Part of a small language model's weights: width 256.
Each number is 500 + 50 x the weight over its row's rms, rounded and kept within 0 to 999. Layers, rows and columns count from 0. Numbers have three digits each. The size before them is the row's rms in percent of the matrix's.

# layer 6 MLP down, 256x1024, rms 0.0556, rows 109-159, columns 640-767
104:478498531456487494536482470547456490439571552560472592463474577512522577413443482457525458536571482590466497527492553493568513405531499579493480452504553480502443474442478487560508503549503493598448520417566524574456576563524535617481590481480469403529625479495565496551584521505422479515480520501559502456526527580542592518500470571586354512619573541513510592614478490542514527598483
098:572470542489508507471445444509476459399498530494483595594441531564506436457479635471466509517449493554507513518500429556519535519496451390513413581445525448456562513482451568460471517526493598486555443488506483512566550497477598520523550584476436573475563447595555505501455491530622495502490412622522505533502433569522392410554536483405456496546483511518519614513542505451452569617394
090:479440488507481550520493468458528506418517402484560496560451546430481582507527501501548542502604422466574561499486480389553512460561487493445531505498502558436518462434532507571557526424532506517464525423464461481490496446481525455456502526546449487556467579464510558299464599504485559526540492443508457497471508522581549441394404478413456467493471587459579496439585436507483592525536
100:508476478483398531466493496474562462514512466519505483462537467584485448557489527545482535571540532442425480468616511488539601491493503436465530525479497474487550569513502535513532438512378558556609519514574525611565486593481450527482588499529489478492433506434501519569542484410444528412503531553516471486462517413499581429538497532544473479571483494488502447481465486544450510512504
097:517491443467572503509468494409475470398544574471446459451553521591595438479437576556441491364467429481432472440577450518436491545492563552447563609547466470492599583474513536538491510616383467505575490455544512541486487507589467417378587457514517533460501518539497493505432599601457511476447478391473456472448510498576536419492546441437575466583567404564529508507512458516428513561391
099:533418499540545508443447461555432528462466498534476566470547496509509559531558569423440587495523453533438493495441513483558569576502499579550534472487441511532500492474529550435484507433515526546511512424524478530437543497427530579477579452449462549590519461432545548477512485532471465502484477368492464456490423523527485497491490484573511455551439511556445505478514517506495476573539
104:497428485505472498467448544552443473475538512492439498476475485577434550534576571488558555483502507478519497544515540481517464523451545474440503598532509474468465561501410505585601536473460483525477431539473436501442432516612572535537441539563515512479444514418538452492449508531477453555537514507546501439499513512518603527433580511468535445538545507380442613498535597471498569525448
099:482449424512544475594488485514535510570553607550586446479529524479459530482467520527487421562551441552643590477596479529580460496442514517497560506437530453518431546547486486452497485579527464477524520532499480502552521527497546447519399410518514495549461505508451587410514473530542496548443535491456479452501533555453431474481596543540482532427497368407456414511469553485564405499474
098:509444426417526473522574450440462511521461460492589471514441472556475523449377644560410448437364487488441504462525418493529571422559524446448439497555633491564451490571464545491451580566529430476478450482451459431462513510543390642432516525511498522378522460555499497465510472517490544583457504567493491528466433466434485510540520404512601566430570489619415504441539526544517468470496
102:531495510526499477477456526504527471491502502555475456487535542436496504412504464505488456502455482446500598458509485577512462482579413445456500579431456538465485491443466503435495547511596398511557540465519493490463485450469501500488520475499542479379463401475430500495441451510466532466537551547495469425579454552495495530499557445536543435425463509495510505519473486474446530445531
097:492453403501564582536514503477494611553490578474421407437522508517427513575510585523503524419472533500555545510542531572460528509490490493432543473507539476460482615519498512363546619438449592440676474472554468506467526487510442597497500419586499398503620531491460443440578490496544512485427567475423494495402546508476559440532483527416593494338470514544448568567491486480509470466549
098:570508508530604527472472505490561535517480500510484513529517563479527549504495572511547550549564553550483521431575419426471517494531565460435416489466465454525470477545605429500519487446502447470581455458477569473411517512488430514492493557467539478465486533475513455477458591573494498518532458356513527501512457551595433510522459438400485492504606480400524514447547461517534512500507
101:605423534522419465530491487518505534481480515493495476499514432562531575496432482443425468569342485594390497479523439547505525509506540540596545449494570558491522521466540495499459528467453513558562432388431440388487499502495566395430483562542467580516533538352476480452528526584470512567500513349505501452499488464477561496584560437548478510392533511415467487492535431468506427513412
100:494525525471584441504449439468488516543429474510479530493463543465454472520494650483491371572488464517536596502558514428546409526489518459527496465473512407356485452535481635611475437488453531457448470520549505490490443559571548436382490496547534453443498498526556501453494532566485460511531509401523425435495489511488553477425499550476561538508477490560394593453479497538417433585461
099:537531436468554488537455513499526440583450577481542438467549487616456526517476503473533547513520563489444399444476439497451474471508357450370545556477473484463475548476540490560580555508456520428555479518517455524510539480511456561475519425529454461552519551412461450560459515545547518487467495538548494472415466526426533488403477506490437398543443470504612470470499520485455491506422
096:395496508547489533412535395488515439535547509444393572487575476584445498416512518472611476501603466393543522522470504466408490472558454462473477528473521552549499461523492520501413512439535456469458496553482472425525488394484458510495463545429410566587498545457465497465460490475405457506494550606465490453576492460394498449429548518533444560485502449510522524541512484507548606473506
108:486536474421566580513498556476477416539578473494481496455585476459512463453527454513511494462512523397517438443440470534504497570555497489538468496547505434533520486464555440542602490501535495590528483492552491542461523518480441569537493457452542495468511381537501525460485447537432527475394521407408486490560537478544451503516493514499517474500493537515626440488555539473532497476518
104:501450559463463524558480541484531484534523456485514592551507432550517413506462502498428419518465529536407399529509471402491419535538496433524490437466547504643503396473486475451399597556517535499554518390561470495406530545471413466515630576509501482466496541431549509607485555407481424462507465562525503442513468497556546489520540525425518497543502430552496570400478521499529472484547
103:422509498547519555553483551535466513480519517478488527516553510532462541505550589507525481484516469510496441440483484475530455524556510566354470487477505494446397504425473428648496539467539549406503519409465479547544500503525565558544534513565397478497471523586558551568569412553547504489510510499520477482526511559542435533479477544511519499455504469463573540476447443514596484534525
097:520499446586490495420530507363547450562511385463551559495538513474555504555482493519452497493409425443543454487494474455533441511571442535595566473471421503558572553501560478497477517426586480516553535537539522452523531458489508449432592392512353536491446430478476471490478472484496502468503511528543502512591499463435392567464494471456444543521548528514540401568568548492523542440550
119:565569476434464412432485513510529477423495398540537479457559546483562518523563556486388522520523494483464414527522464459461493458473470474521545547537551434661498530523501488489466488485447459467493596548535548516569428502513467496405508543396533542459493508423570442508450472507482511464481574484476487426440624387521591593531518487545481515515437357544437451446461562423571414434544
100:563518541437506607492540513461500531473459491525474501524441496464515484535538550437519458505554518512582520536453493485483472453551471499474580578445601561462490506442499471538473479556548485526469460492528442455368549530423464496497538429435491589540407559515539427461534420388503457621481484509555395456515578457502465473479508466561516519532552554517582530442502553454523556470562
093:498518475471541518580549453621460504559568498533453524462518465555510457515474505412597490492480630586444543479484509470432631424536437471511499469518578529545488607534492571483469513487519467486521512445468548491513490550481538496601540479492440556388590496501554520487521424556547509412550455481483458510387519423458394549535494498460430538504501421425556484574475573564589547495534
102:524468478467503560610513546485519549575540532534550494588382479435484552488518472420426510499483432585535517576470628543462538486539549610491488443470439504496537543462470492491502540605481527453557535588404442429502483518566420468479401637571532544538543496491546434408454558397419466509559435439534502582522523547546559472542524530456540488400488490446461623510547575487448583447500
105:456539560549553479413529500545672577505426519481585560458457600505422469523560508446536588502512465517457526456531535497463597517375504431433460518564491470452445483502544391453547570566526463443579502519501554476602563427519473481537514497470456486471555493559401468528446523469581509515525447555511535524433437515513455439559549551402485543606487477536520533469545464560507511481514
094:498493498506526537470446522487408476551514460452452516460470495542484480535523516485473414524497460423443431531372526455555545505499399595437566525515521654590511475530460541521520522463484581482413529518493470481473460495422507514562432499498482411505613526483517500507512482546475362432477434598498442549450580484505469499504560573437434499463373591517594458556527540499490514380430
095:521570564591474455503498476505542451389465442509504472455498506460526443415512490485555448422577486466443456567508450403518540547587571530410502575523523521532486520440464550505465507498488506554522466468397556526569435482487549533499494545547506557510629513533555516456516506470423576585474538445541456532435524523489448514493487467400414517489517473481467483495458523509544458514519
098:439579549403481527433548510393510480484573531522474594504510481540466561421490505445570540406474449500492528430524560480450379510438469467469476492576480546565495494438473471544533533608542420629428545551462488535484545525597377482528530453435469508579499432375536524621488412538486558484521538490478609405382486424455560542534638414521471422460514498586570518517587502524547539441392
102:451461523511450517424475481480516460610513569518582475492474534573507593551502478563492388536399513505410406532517495418591442473462496562443495540521505463499502408561516523518551545418511564553550540622521476523517386414500457569532481512534479517553480629477484512372526585474468505434511566597567470417442578495492485510507444478473533488454571608482466512525501496517470517402543
096:426552478501561544481534534495504508553543515560469483525580439529409489525604528411529433548459495496456577504448415449501498548507527513504538456513485535414468524457474514493484422523541550457505520519499543499441498453477554477447502500459521524497510531512487525610499440524597398437478610340449513512602447474487492499496476482470556426506508542579543552526505502434495569441498
102:542565566457443503464481503507519540610498433473467494525622511536479536547532479420480415525457599504602480482546438554441465444542412441548519500562531523460552549457557483554413421556420501478566525520431558447467433509445544499504455480570500492572550518547550452538489494561577455539404566625438441476423541506474513596592510564476576500524532511577522475589478538473453511478508
098:457539480549506468450475542444352517540464550483479558430571506440466549558555490430455668454487492442515504544555487512513532405486407371504553556549453471460452570501534478402459603513498411578503573562409443545513490516481504515393448446571475460595455438473543473427457532394577469478493463483539514474537471493506464429454513427483524465594491422472436496451430450526478462560537
098:510486553541480500515586557473457576558500515503569554457634462366455491520463522455407435485528494527428485486526532543414505502482559552557480545452416517461533467521461487496549482531437569459467579475482546429510550443527495596428418515512494465537499472518432550517497487534497547466481463585507494450504461522450500571527493442590463446518508502520489519450472522457497478533508
105:509503409491465533561568446520509537434393506477433484490536545441386515526440489472517589461527431511578459432495556411498520436471448467456461553451471496439462517542500512436541398392566551454537492529554509508576552509440596427485521434449421400511508576580475434481547485596400497472463465505494481452501469500471476520516485585615472476576531448473589519502508454480505427504542
100:563485488432512457444493526601520469492504527456445464500502430481483392504603448527489453454570413366605572413499461499501547492404566469523512492574522459553552455443399453569496470451437472563465503462520510552465512500463505541530466536456552563466485610469485478368463484484422556570510497538499469477440587530427507551549501500457589415547520427514538444517452534470439409546478
100:509422520551441490473545509534554441522624572533523483573567414503539487569505589502519349569489525545498498570515454528550499506459626445428519548524574504493588516541512464470545543534433381486572485545550498571468449476501476533530482421447543491391401506518468547575496532524412444530488544519464639573475506503565500516502495509528519472470566529449424490506452404452471536451408
101:490514499458468512553508423577497512531473463488460497552518505513521520498531557503508475431523539496453441456495457489410455482510482496524580563505484521450476490454537556469466519610471487466523528594418526572445524532499480505551561588481508482435545520527474513492562471549544487580494492554532459613522455532481467474583674495576472513470467480528503466562492547499529505510440
101:552457540520455534562486526498501539514529552465517495504453419454495482500516447504540568471590461533387498472538463554446488537433542373551526476565520469487506452519505501484553472526557530511546484630524520442466556481595543470496498484511519553433489594503515458606571507510556457557497469481486521477517426534404541475465444566532459532596518461449495482548562487518486545459447
105:576498506479513562493507570498602524515475478543472452549619451448451477493393530536571534482435580498493450490542429542463421539501536483526463571510547507458529558500503548537451474583445486543559608557593521451504481494486491493541441458492568519517441409463469445503472463424506546582459607448470499400519442611416507461349480556519569525598543425410579427475514612471558520550424
103:482564501617487541536484495480539531463527530531489402466448473604481525543471521528522482578557500495462507588576434466491471446442494528436469428456533480435463491425524442410498493484456477582565470560494539499602547446454436480569473518508486500608555540467467466558474546531483461459503442451561495478467487560481493474460425497490501521557446566489429505446526541388438509598571
098:497613469541568524456475527590557460449461457483533495537494561486485575485443514582503464563551558504476500478490512481466472506418489581530488511510392515510549475485506453484505531410457534477356419520514511467567537440512520536431502477493522510518534521576459485535572436534544517450463594496496461579503481473465476559615487504505477530510501564472546479499500540494634507489596
102:465664455530535504491420548411484569529501452507471500545508491478491533473409387484483479564450415504564501492428527446568510468455532503471535457443495597492548511494525475395521627507606509449536490545508483519511524495503595453403427494439447447507458453514445472590542472503507436506495459461461552455457497525468502473471442390423458470603458535510424529521514444485460509483475
104:473495489539448499539472614418477511484548582551556487481405428541530484522493457485507436575366475512537369557494582549493527546531534492514472533578571486533460522465553480539552421560472515586535477496547505466540381565467452459433490524456589497410527536465538550487464481479582469499505535458534504525583443489517513368507445569592524580412564483589577516527495508461551576487474
103:515410467561485523461558468570528534540498500459527503466548545461508495513580487443551469384502455471508470536519490502447456443511501520511561480510478569503544532593545526490505541412456503412494525539523492684412538562482610493501454434507523499524455432476478442522528546446426565520467410525515486549533563493522543512521529493413540400477503494460514468599419494526474498438430
104:497536532509544422549434536534504487532539494475510444505482449514564531560502491535489501520496468473453434485536465523511498518536517489560596577455467479540461572531505524477490451483492426407530519490442530536518441483571414513463479495567601525526495430461410511561554565571475520488567503528504510537588478474506517551445473568494453448558517465524486465479480578435525423576552
096:550502548492467461487503507574433585535603580482590468547595514484507532500574555524451493541512607465528538471507537461484429603516464471501452492527483526405499565553591440567529509430485453445421552533492564549543477533511517468466568548508523444440368510452519543390539529511512465426541450539491577505524556499468506582495586577520505524443588471523620537496576418540559449461518
100:469526480570477509461506474580494486522608510494534588540533514571534449466486502465501411482554510527547561441462568449478545508570541493497502528457499487507513499474375514471399491485403551514528424494507490446512486510577505521549445509533489451537570482525479509500447507525576558547446448603585529457464367522486559455534489517571501487462564541499571524522497478547451456440590
097:509420528497467508431514534516516473534511462568489414501429507467546548483451583537543388534451460511445533517530516511491509507406514448532522476537541540558492476402387385493570443497500493482507443454566532512569484490506457482481556543536500559406433537454585477565440458402536441530484506570452487509499499456443456465472517489511538496551503527492481505455427568485504511450510
103:563392431545428523487545456530543496528460502499391505513510491466460528456473523474386463581507498497459562467506448448381482520576535536415445515498516568508522478523530609478467461435522494495507496516514553534518499527512472466438560452436521467373543445524507489567507520457480613426497519476478525624532421543530524546429469493561544509486508466416556391488562509443553488466490
099:506478415461543497535522515546385499562509461522491475358600414582586564536510531476530509467399581458465431492538563529446467401507503553443520541477541468505556561507530492488556531381524509535431371539584542415476511478512453509466545480484486517422508536565567609628512459489516522496457448623441486433504575493571458419528451476550423464410457499534495424587445476498492510405514
101:480527561541476644489515532487568555532507574535451528601561509543458543532586486536480429500535484479452484572441485403417509479518504434463482406570563500525539440483449520520401531533528483364568528503542463595482467497495435551395537578510477388411498443446446450436509486476525483411503442492524478560495529529430538549463461463479496475394519582468508582475511524573524600475464